From a checkpoint of a small transformer trained on Wikipedia: 8 heads of 96 (2 for keys and values), MLP 3072 tanh GELU.
Each number is 128 + 32 x the weight over the matrix's rms, rounded and kept within 0 to 255. Layers, rows and columns count from 0. Numbers have three digits each.

# down: layer 3 MLP down (transposed), 3072x768, rms 0.032, rows 1197-1221, columns 512-639
# up: layer 3 MLP up, 3072x768, rms 0.0352, rows 1198-1221, columns 512-639
down1197:171149111145116128156113132177123133103139140117167155142126144161143103149153104127143195125112125122160117088124166109122117091087171163135141128090134148132113154067117168146120153140151109102171116136197104153108181136147112151132152092140147094131110144089131159144126137104097114156130155113107162152077105149074096096134128141121103154141161124078104110111184155173180054088119
up1198:103138134107071123155117116111110148055180146132111107073184089138132118133145099108120098118174163081148124151195109114089135122158147082118135120116117129106069158143069085123099191134180126125150178120174119116152171130111157025117121092171098149125172161065102204098136089121097165130099158151158137087150163141186172103169130153107177088142099147091149129075123146099182149140096
down1198:149158081126109095170161123121132075148101135118072229121090103127139139134144113131125079140129117145160162068083170111162131073084084115145169111145165158149172111156092121183127089125150120112110087084128105067113219146118079135132142126104123070134131132159109110074113116165150066112130121112177165137198098125111167125121110129124077067138099155153129071143159141074182104128128
up1199:065098071099133154139117087116055181144126128110155068134189186141162107115111148081146115133116125084089159198126090072098111162166129103177114126144087143083132086103130145156122114091104144111117077118054186134131165061127189118132114087100109140056130134075098202119122150079155173139162116196134123165128116143099098106089149209221176151153130170203105159071146185105116125108180
down1199:152098131107153099130160194056066079100174160108132113149161080115107110060087098118125158118180108161158141138078123067154125121104102142145113101110207186188069121142143157110153046145100121074104064137137085175125118159147179169125102162172141176139161113075149139200167093092178126161106125111129151119160141147090124133089080135112126181109139105162121143067103132077104122115081
up1200:078094129108178142181129136113090178123130130095114167099123131124136116158162125117103103150181090152162153123148033199187113224157133152095102141140129170145165110156165122113121089090117138169061118131131151133093077070153140083145099109157136197141108135132096201150195133150166160121140125172078147152094097112080122148124133154170124134127086107120150160121151089152141185145094
down1200:121137147152091159116157086180122091121100133132133118119142186126092139127090152118106156173114133107130165087125100147143130150128111164121133171130132142094143155154180106161145138154139145177119080113118101098147129168110142122143106130121087127131125143126121106154101126141157130148188124088123120152101128160151100125172172087152121141113132078086132161119149124150107132133104
up1201:053155173130129138175129114074128115161150112146100153099125074098173114145111148094117193086135142129143122122109124113229079102102182118148137120082147111133059136142077141147164127123171126151141123123151188142090130134144175107077158155197103054117125105130122077106114111110112176183133128143090125135179099185116045155192090175118176135167138054113143097155096123149190125116140
down1201:059152146120139164084176120118121105122108116116124154150113147150118115088192159118176165135140161147034113115068173149119159114108109114109103116108094089139082097120151108165091129131165132084099080067096136104135120190109118092135074063182165123139092019105125195117174097146184122085038092155149184082112083105106113114124099147085168197128099063153108104096132189114137147159080
up1202:169104126133134136108189108091182134162135136119161111127115111130144133150194088163116100178140140160104104127107116124149080121087108137077093107157098161065156095161200129090113091178189165070109169125178210155121113191079126078138134093155104157041176166062132117156102168151152158117137127100134137117137108102154118104101105140164178176037123096167159108108051160099176154120091
down1202:207086179098147102166140122135139139085145138119064130089043144118061132129143127126155147150127166123123146205113151164144142108170130176103126135149090161108082194148140132106135152118151113048142138120148087137166170126129157159094099137122127099102119079150151121105085122127049137103127135072114156045083096114138127148151073129104137133134075109110175136058167130080153109139159
up1203:033129078132176164136103154133123146165107144153132103183097115114134180084140109140074147109130114089140112084132171143139094149153125082074103107160144136156077124140134163156154138160167106144113170179183126144132088103185109158170116098200049131147096126094143114158133123162095153203125159145115107170147190129197091159125153093097105101117122164121133138213118181145124128098136
down1203:137141182166151141147187136121103112096116174108114109126107125137128147150104141110165140088103129118104121181129135141131141147088159146123116127115139116123128106158114107112104109130145185155112144120102170135075120102139123139116173111090217161089152115112106152135099113149119086154143097129147120077146136117117131094059049140164139159117089157117104138133142155120135201140143
up1204:116118078077112119137122067117166094121161148119186154102113148084162135170098156081195111108152141146101090126169106139136163137119095127156124122135189090119134144138123128131107158084164126135121207110165068093127117147137165112184102124108146129126145145118114148134117135143163138077144052098129111113172072132142100138092136124126157130083106120136092156095112143203111121143080
down1204:077136102043199127115143099127167119095189139141147115169143158136144109136163137119107118086121108110142198088187155106167145171137159122146097136089151172177092142124120056174112189115109115209081198158127119148138139173118198045135117059108144117114185115119084155102138125167120088150159114158155096097155109074127174166111097139194135093082183077157098141052072160107167116123022
up1205:146133107156121133071089159084138164096147138146237120124179196143157173148056109106129154112158169106133152059139105101101186147150137137126169139106135201117210155112122145123142117101109095118186123094168088127096069112194104156134136129150158083085081085157101129121140099143071117073187089101171092159109130114152109124115075092094128112112122153132105086142126190111118113078088
down1205:121120166122151137095128174106118126112145124135116056178049160129132144062154111103166091155148156104146152082084129083187093170110116171070143115112132128163114153165052085097134101161132147129072126123093164126198135101114120110150115089127151084143208155134103122133155049176094186194073112159153095125129090101145159164182113102090135206157182119161170126117132185123144168148149
up1206:123095125136087123122128123119146140157124084119099145152142124119159140140094126117096146123165110154114137068131133157112150069122133108118122108143131118152096123065112100109149116097103138164122113124121104135118115124168090168100146142108122156112136095187139152138114146119147148107122148137131113162113155115184097103125125165093165120143123127116133118148099131149118173131118
down1206:147054145169152145148101083181128087104164142140176116116146089125163162100108128155134133082169145119142099121174105115184186123110087109151094159182125144150080113160178164124156139105166173117095156126139102141127112151118186104099133124147144160144145134094130133119134212092110135100133101119113131120135121102153137142118105150167091121164169127169114173142133130128141133111131
up1207:161139108131154082072101142104080182185125094130126134118114131086131083128096073141111178113120125124198132122150135104174146086153150150098170105197140156128101129159139088145074150135219084135126145070107091130064110057213122081104131111160086104200133079095154166102171167149135155063128117107153121068148113138165126091165109072157122204129102110095087104176089090158118062161099
down1207:123101207094133108100116126099126145156134133165125103135115089126087099117108081161174110157098130109153124146087130168167114131101152147166089143181095130084135101122140152128167125141166130111208117123116110173132164176103189162084148165081075119252138122154116112103164119102154087090136132143110123151134103096090125153152120173120139176126164137106032140176134126127160090149120
up1208:082142164183165111099135133100141080147118142137123133110105190080135144162167085117153128104118131159106155063124133132152078150194150173143142142114078175139117169093162184131112114131107118111097132084134097138105138114172114140137114105167200195095184138158097147151109132085131119119136091080134111054086048134093132094109171152104137103151145108120169064084071083116175119133092
down1208:115144144127108097120098100140103082133091137137102118101143095172128130133197113128089088090206170152129098174153119149198077137202115084104169068081103209192101112156077129175183133076133103123089122157139123123096100158051135118150085135149138220115139110097115130184135180128177121138091060108116124118219096133162117098136102129060159094153118083137151119082105073151103139151062
up1209:076092064107104199127111128134092176117155102159110161107185152126122134163062120159085177117140147143149116192103145184112094124113112124096105127100148117131138096122139160151102077163139093192113136177178157139154078162140149153106097124091098152179134081095099154111127192185110116148058173114124105131150113082165101167097135143103118201130181125099108144155103145127110087119089
down1209:108079144142093081083163122166160121154143108159194161137093164143135061134096167118086119143121153197166151123138135120140174111157100081052102105180144152089127131108142166149127136122155130153133139182135132119114130067145176098153121114126164104122138087098134099126111093068073198161152094098150133158053126136124118143091135188139135146168121121124151065140117087021109108091145
up1210:097122114110138158072180171129098089169205108124143101111153071154157157148048127139111075101151094126189148159116134129183103128107097042105158098131134153074071127159118104123077134121110154116108151175110140123112100107110140140097093134167128130129146106086139163137119125121124117099150144136152135116194138124165121119108195147061121140146148058147113159113142116097132130100119
down1210:155170143089092113112062094126126138028128093148144133101144200161141150121136146150138133164121111076164085160103084198110082043150119149136179112133130140127176156099102128126137113143135100112130116163134100075144102123132102173164215180098072127185138127159112115112142120026175146159168103137084155095138088114125182090085130112106163052163115163124136139182126129170126064129166
up1211:103082136121075133075104125128115122155139215114191121124128158121148088167140160114140174111154156194191132169102112124092118167151134183162145081049124143124159127115093160119171110085162035166089158114100091084080105186173130167152151162142099157101159200135099183107090087200205150121132128077157093136146133036112071152122116104161148128096128143116101131124083076152101098112116
down1211:123173116122142116162142087097172088176168062122155093133126126091120147110096156127108093084172188086126105088118110144077062054083097112143068133164166116104089055089060221089169136151112114128098154084210089076072162142142172104140123133117122084135096104091108122137143178094123097102118085102128117080184172137107156166076143093066141053104160101132094131146111193117168137151143
up1212:110102130140104140136126156157111147150142096140083159117163158153163102087089196135132139081142149101151156093183117085137178141070072111124099124160162158161156115067187074104167156133121140138123121157131132117110167102129145158151121124140146155123139135119128095091095128100090131131126175177163110164162085092098134115095097099149188134161127155088093121200126136126143114135107
down1212:148080119115109114089126141152162101099069156090191138101124096165114082137170136113137139159177126069139096148074099111130060116214141164144128169128146137154159100167078171063159135105132086092159118101146128167070174109085082160118154168161164079130106149099122123133122155106143131148104124141162116185181123102128129099166124152098119144153113119122162091126156093147147129121163
up1213:151114164151172150136111097132112193166144137153097143145116140108087120162166159197143167147104135116111136160129122191084122155152149137132171128147150116133111134170145095115117149119149119143134109134097067109150113160112122166136117150139084108093186128089110109133149119162091083100117101081119086124103100132120130123137146111184103149119143134112063156110089105083117126130150
down1213:114075091123069104065179106140152133176111175139076067136106134122058133151112130105168107122146151162175113147129125190118145087095087106160118213139106162110095138165141134112110100123112112086106142107120147151158110144084105105110120102161186194146122139091134125190076133080128164157067125140115143146134077135117145127150123147119134089107114113165145133133110126191203107134093
up1214:079117120128127134133152181166127183176128110158131164093173112088108121154112179109094117123106093161095097146133145129131118173148116178137154145073148208131164138114105106127129131106119110141119167152115124118090150176171116185147149119127130148059127129125165163142104145190163112122094107109143142161131179136116139165114069127106173102130154182105121103178101167132130189129147
down1214:078121106088085128094129073144064183153169160115182120085120055107168092231090147127125101095099116139126111163101093171203148142144071151103157000075176126163127171166125105097155100131118119127131183151106190138069145120162125148151133152107150167123156079130140151113076097142119158164111143138149155166113114112161063088102082165133117144102125127138116109145128123131153084115033
up1215:097163121152120156088099099109113097077125141136135173169122122120162072139138176112128096070117168174159126129124173177105146148091142167180124131114175165101114163140146090128134135118140128099063139151146140139133155093179082132136115159146147121142131185086093157137179151118069118116144092149153136094106142119141114085127162092094081146060157144154089126150060120111088085127132
down1215:141120143098134177136155102116142161165100152127146121106119159111114126084087181102086113138092157128125126109122133123156088147119174084112164175130139148122161064097133097117103086131123125130131117162093133163135164143126133105204101135089127166094061125121156085169104207153157075182088179147184147132142166127095100100165144145179117184091110164091107114128106125130112154147135
up1216:086134210121107166177120117144114117146127174120195049132076128107123162168146079116165078104137106135099095142122128157122124092143161150074107144133184150123121169152102075102071161156119081124082109111193109151123096098138122126143110116151088174155096140054139157102156133144112191070123138115136149080125118090099139108145138111152103183126133079131111076059112075114128149153181
down1216:145109041130132064095134132099082066123114097063117159125160140169104077086148167105145187157105148130138146157134117083079082130121110145131113119165078078148112058084121167150139103117150150118142127124128164084117146157064140109178146165085173095117129150152093092101099154115158069163144099129176089144155139164123094199117085109103150045112106186107187110154173123133080081119073
up1217:118147056157125133132171148153069125096129138112150146120124140081150081115070112077103181159130109100109173130184113201161159148168142154065173117130125106106123082091191122128155166151120100057123151095062112154144146149170158107129129070177110144154109125088185138132155119147119187137128136129148101120112091195141120157157085160142116136116119107097140080170109155159105146142174
down1217:191166120126105136142169147123069147128076142096080152143073106127145097184117084087089115123119157123109127149130127130134139106137159110152133144110143118111137171140064085092128130121169120183167157167164161169202108109145126094219133147140105166158116122131121163111147150119099126104154147143076127128124104118076187151125147169118071134147152153092092087114171127195112126139123
up1218:181088137175115119114131159162139194140144114132122136121143164129100096125143130153109135130111125153082149126127095151126162102111103091127135092152136142167101083128117137122118139126139122092127116134105112176136117122112134139107102181107132150129131101136135192130075158177135156106164152102106156145150143177158118105117116136120138142099128125156139100121129122131114176113122
down1218:096126121173134139137112105136113077119161171122182108146121128122166159163115113126154138125163168140162126154175105075149173077104068168160093134175123154130090133137099169098162144067161143140136135141148140132167116133128158057086133104140139141159141100097135126159136154134138179159139084138104129129149091146124122125147124083161077136145179110141100181112150160137145132158107
up1219:175131149171148104071138094052147095048165143100126101103140200130149136132191157075136163122161158068117165047104144106081132110166136132173160156117152103119055222134173105099128137161183078193152143089167107102036094120154119117130121130117087125129073122118118129083122136141092085129164138191163090142144138174186105122177125127156101159127168123094157097069119168150161110143136
down1219:114092132125120125147147096124140148087123143142096163057109166179152112129105170167126117158104163128076140159141170143066106158118155146115105146094121108171155150143086133110140070125092137154174078067097151087144088163128106106150111150109103127096057140093087140128122125127098131119143117104173127120112116091141138137123086147169150134096116089123186111098119173120079129124130
up1220:130088143153109124063162106125160212102112177110175112155158108142133149130172162153144159170154147162113149108175149183098080151134068152129122112057164111160104155136127140101123104131069058174083131129105117118093153158124200183137140145108160170148127148132181159139167130119082113145176107133181095091155109104098100102088106125153143144074181113190130123078109116149086144108094
down1220:110129143130158111155135151126123137117100094158164175134113135099147076116119145090114158117125133122084124081156100140114142112095182152156117113097137083173230102105119076131146133149154133084113141097136155140093144097121079163128139138091098197154094100139145149109106143129149146139155150117158090155136194068145144124177116137098143110102090170163158117148173156139069109125140
up1221:126116108134079045044103104063150187085189147119187108123051162135139130137063152106114124147128131151206124198099167089146110135089103133102118074085169122068188216151165092103102121118034018159148127088201136204139136129104111148141137083126087046123114163167153145111100044135180156126166116154114131103147095117143120119107089168175203144139100123149093147139126179140095103138087
down1221:077095095097139113132089133127138179125121186139171095132179056137120062130084148101091115124121136121127092077071136123138122159081143163104141130170092098161134103120097111169138095134154170164149091135170223091165147104123089134115101168121158138103112099141167107125125113123108127061116121119137121140029117125102165131165086159087159193178175115086143135150138138159078132115159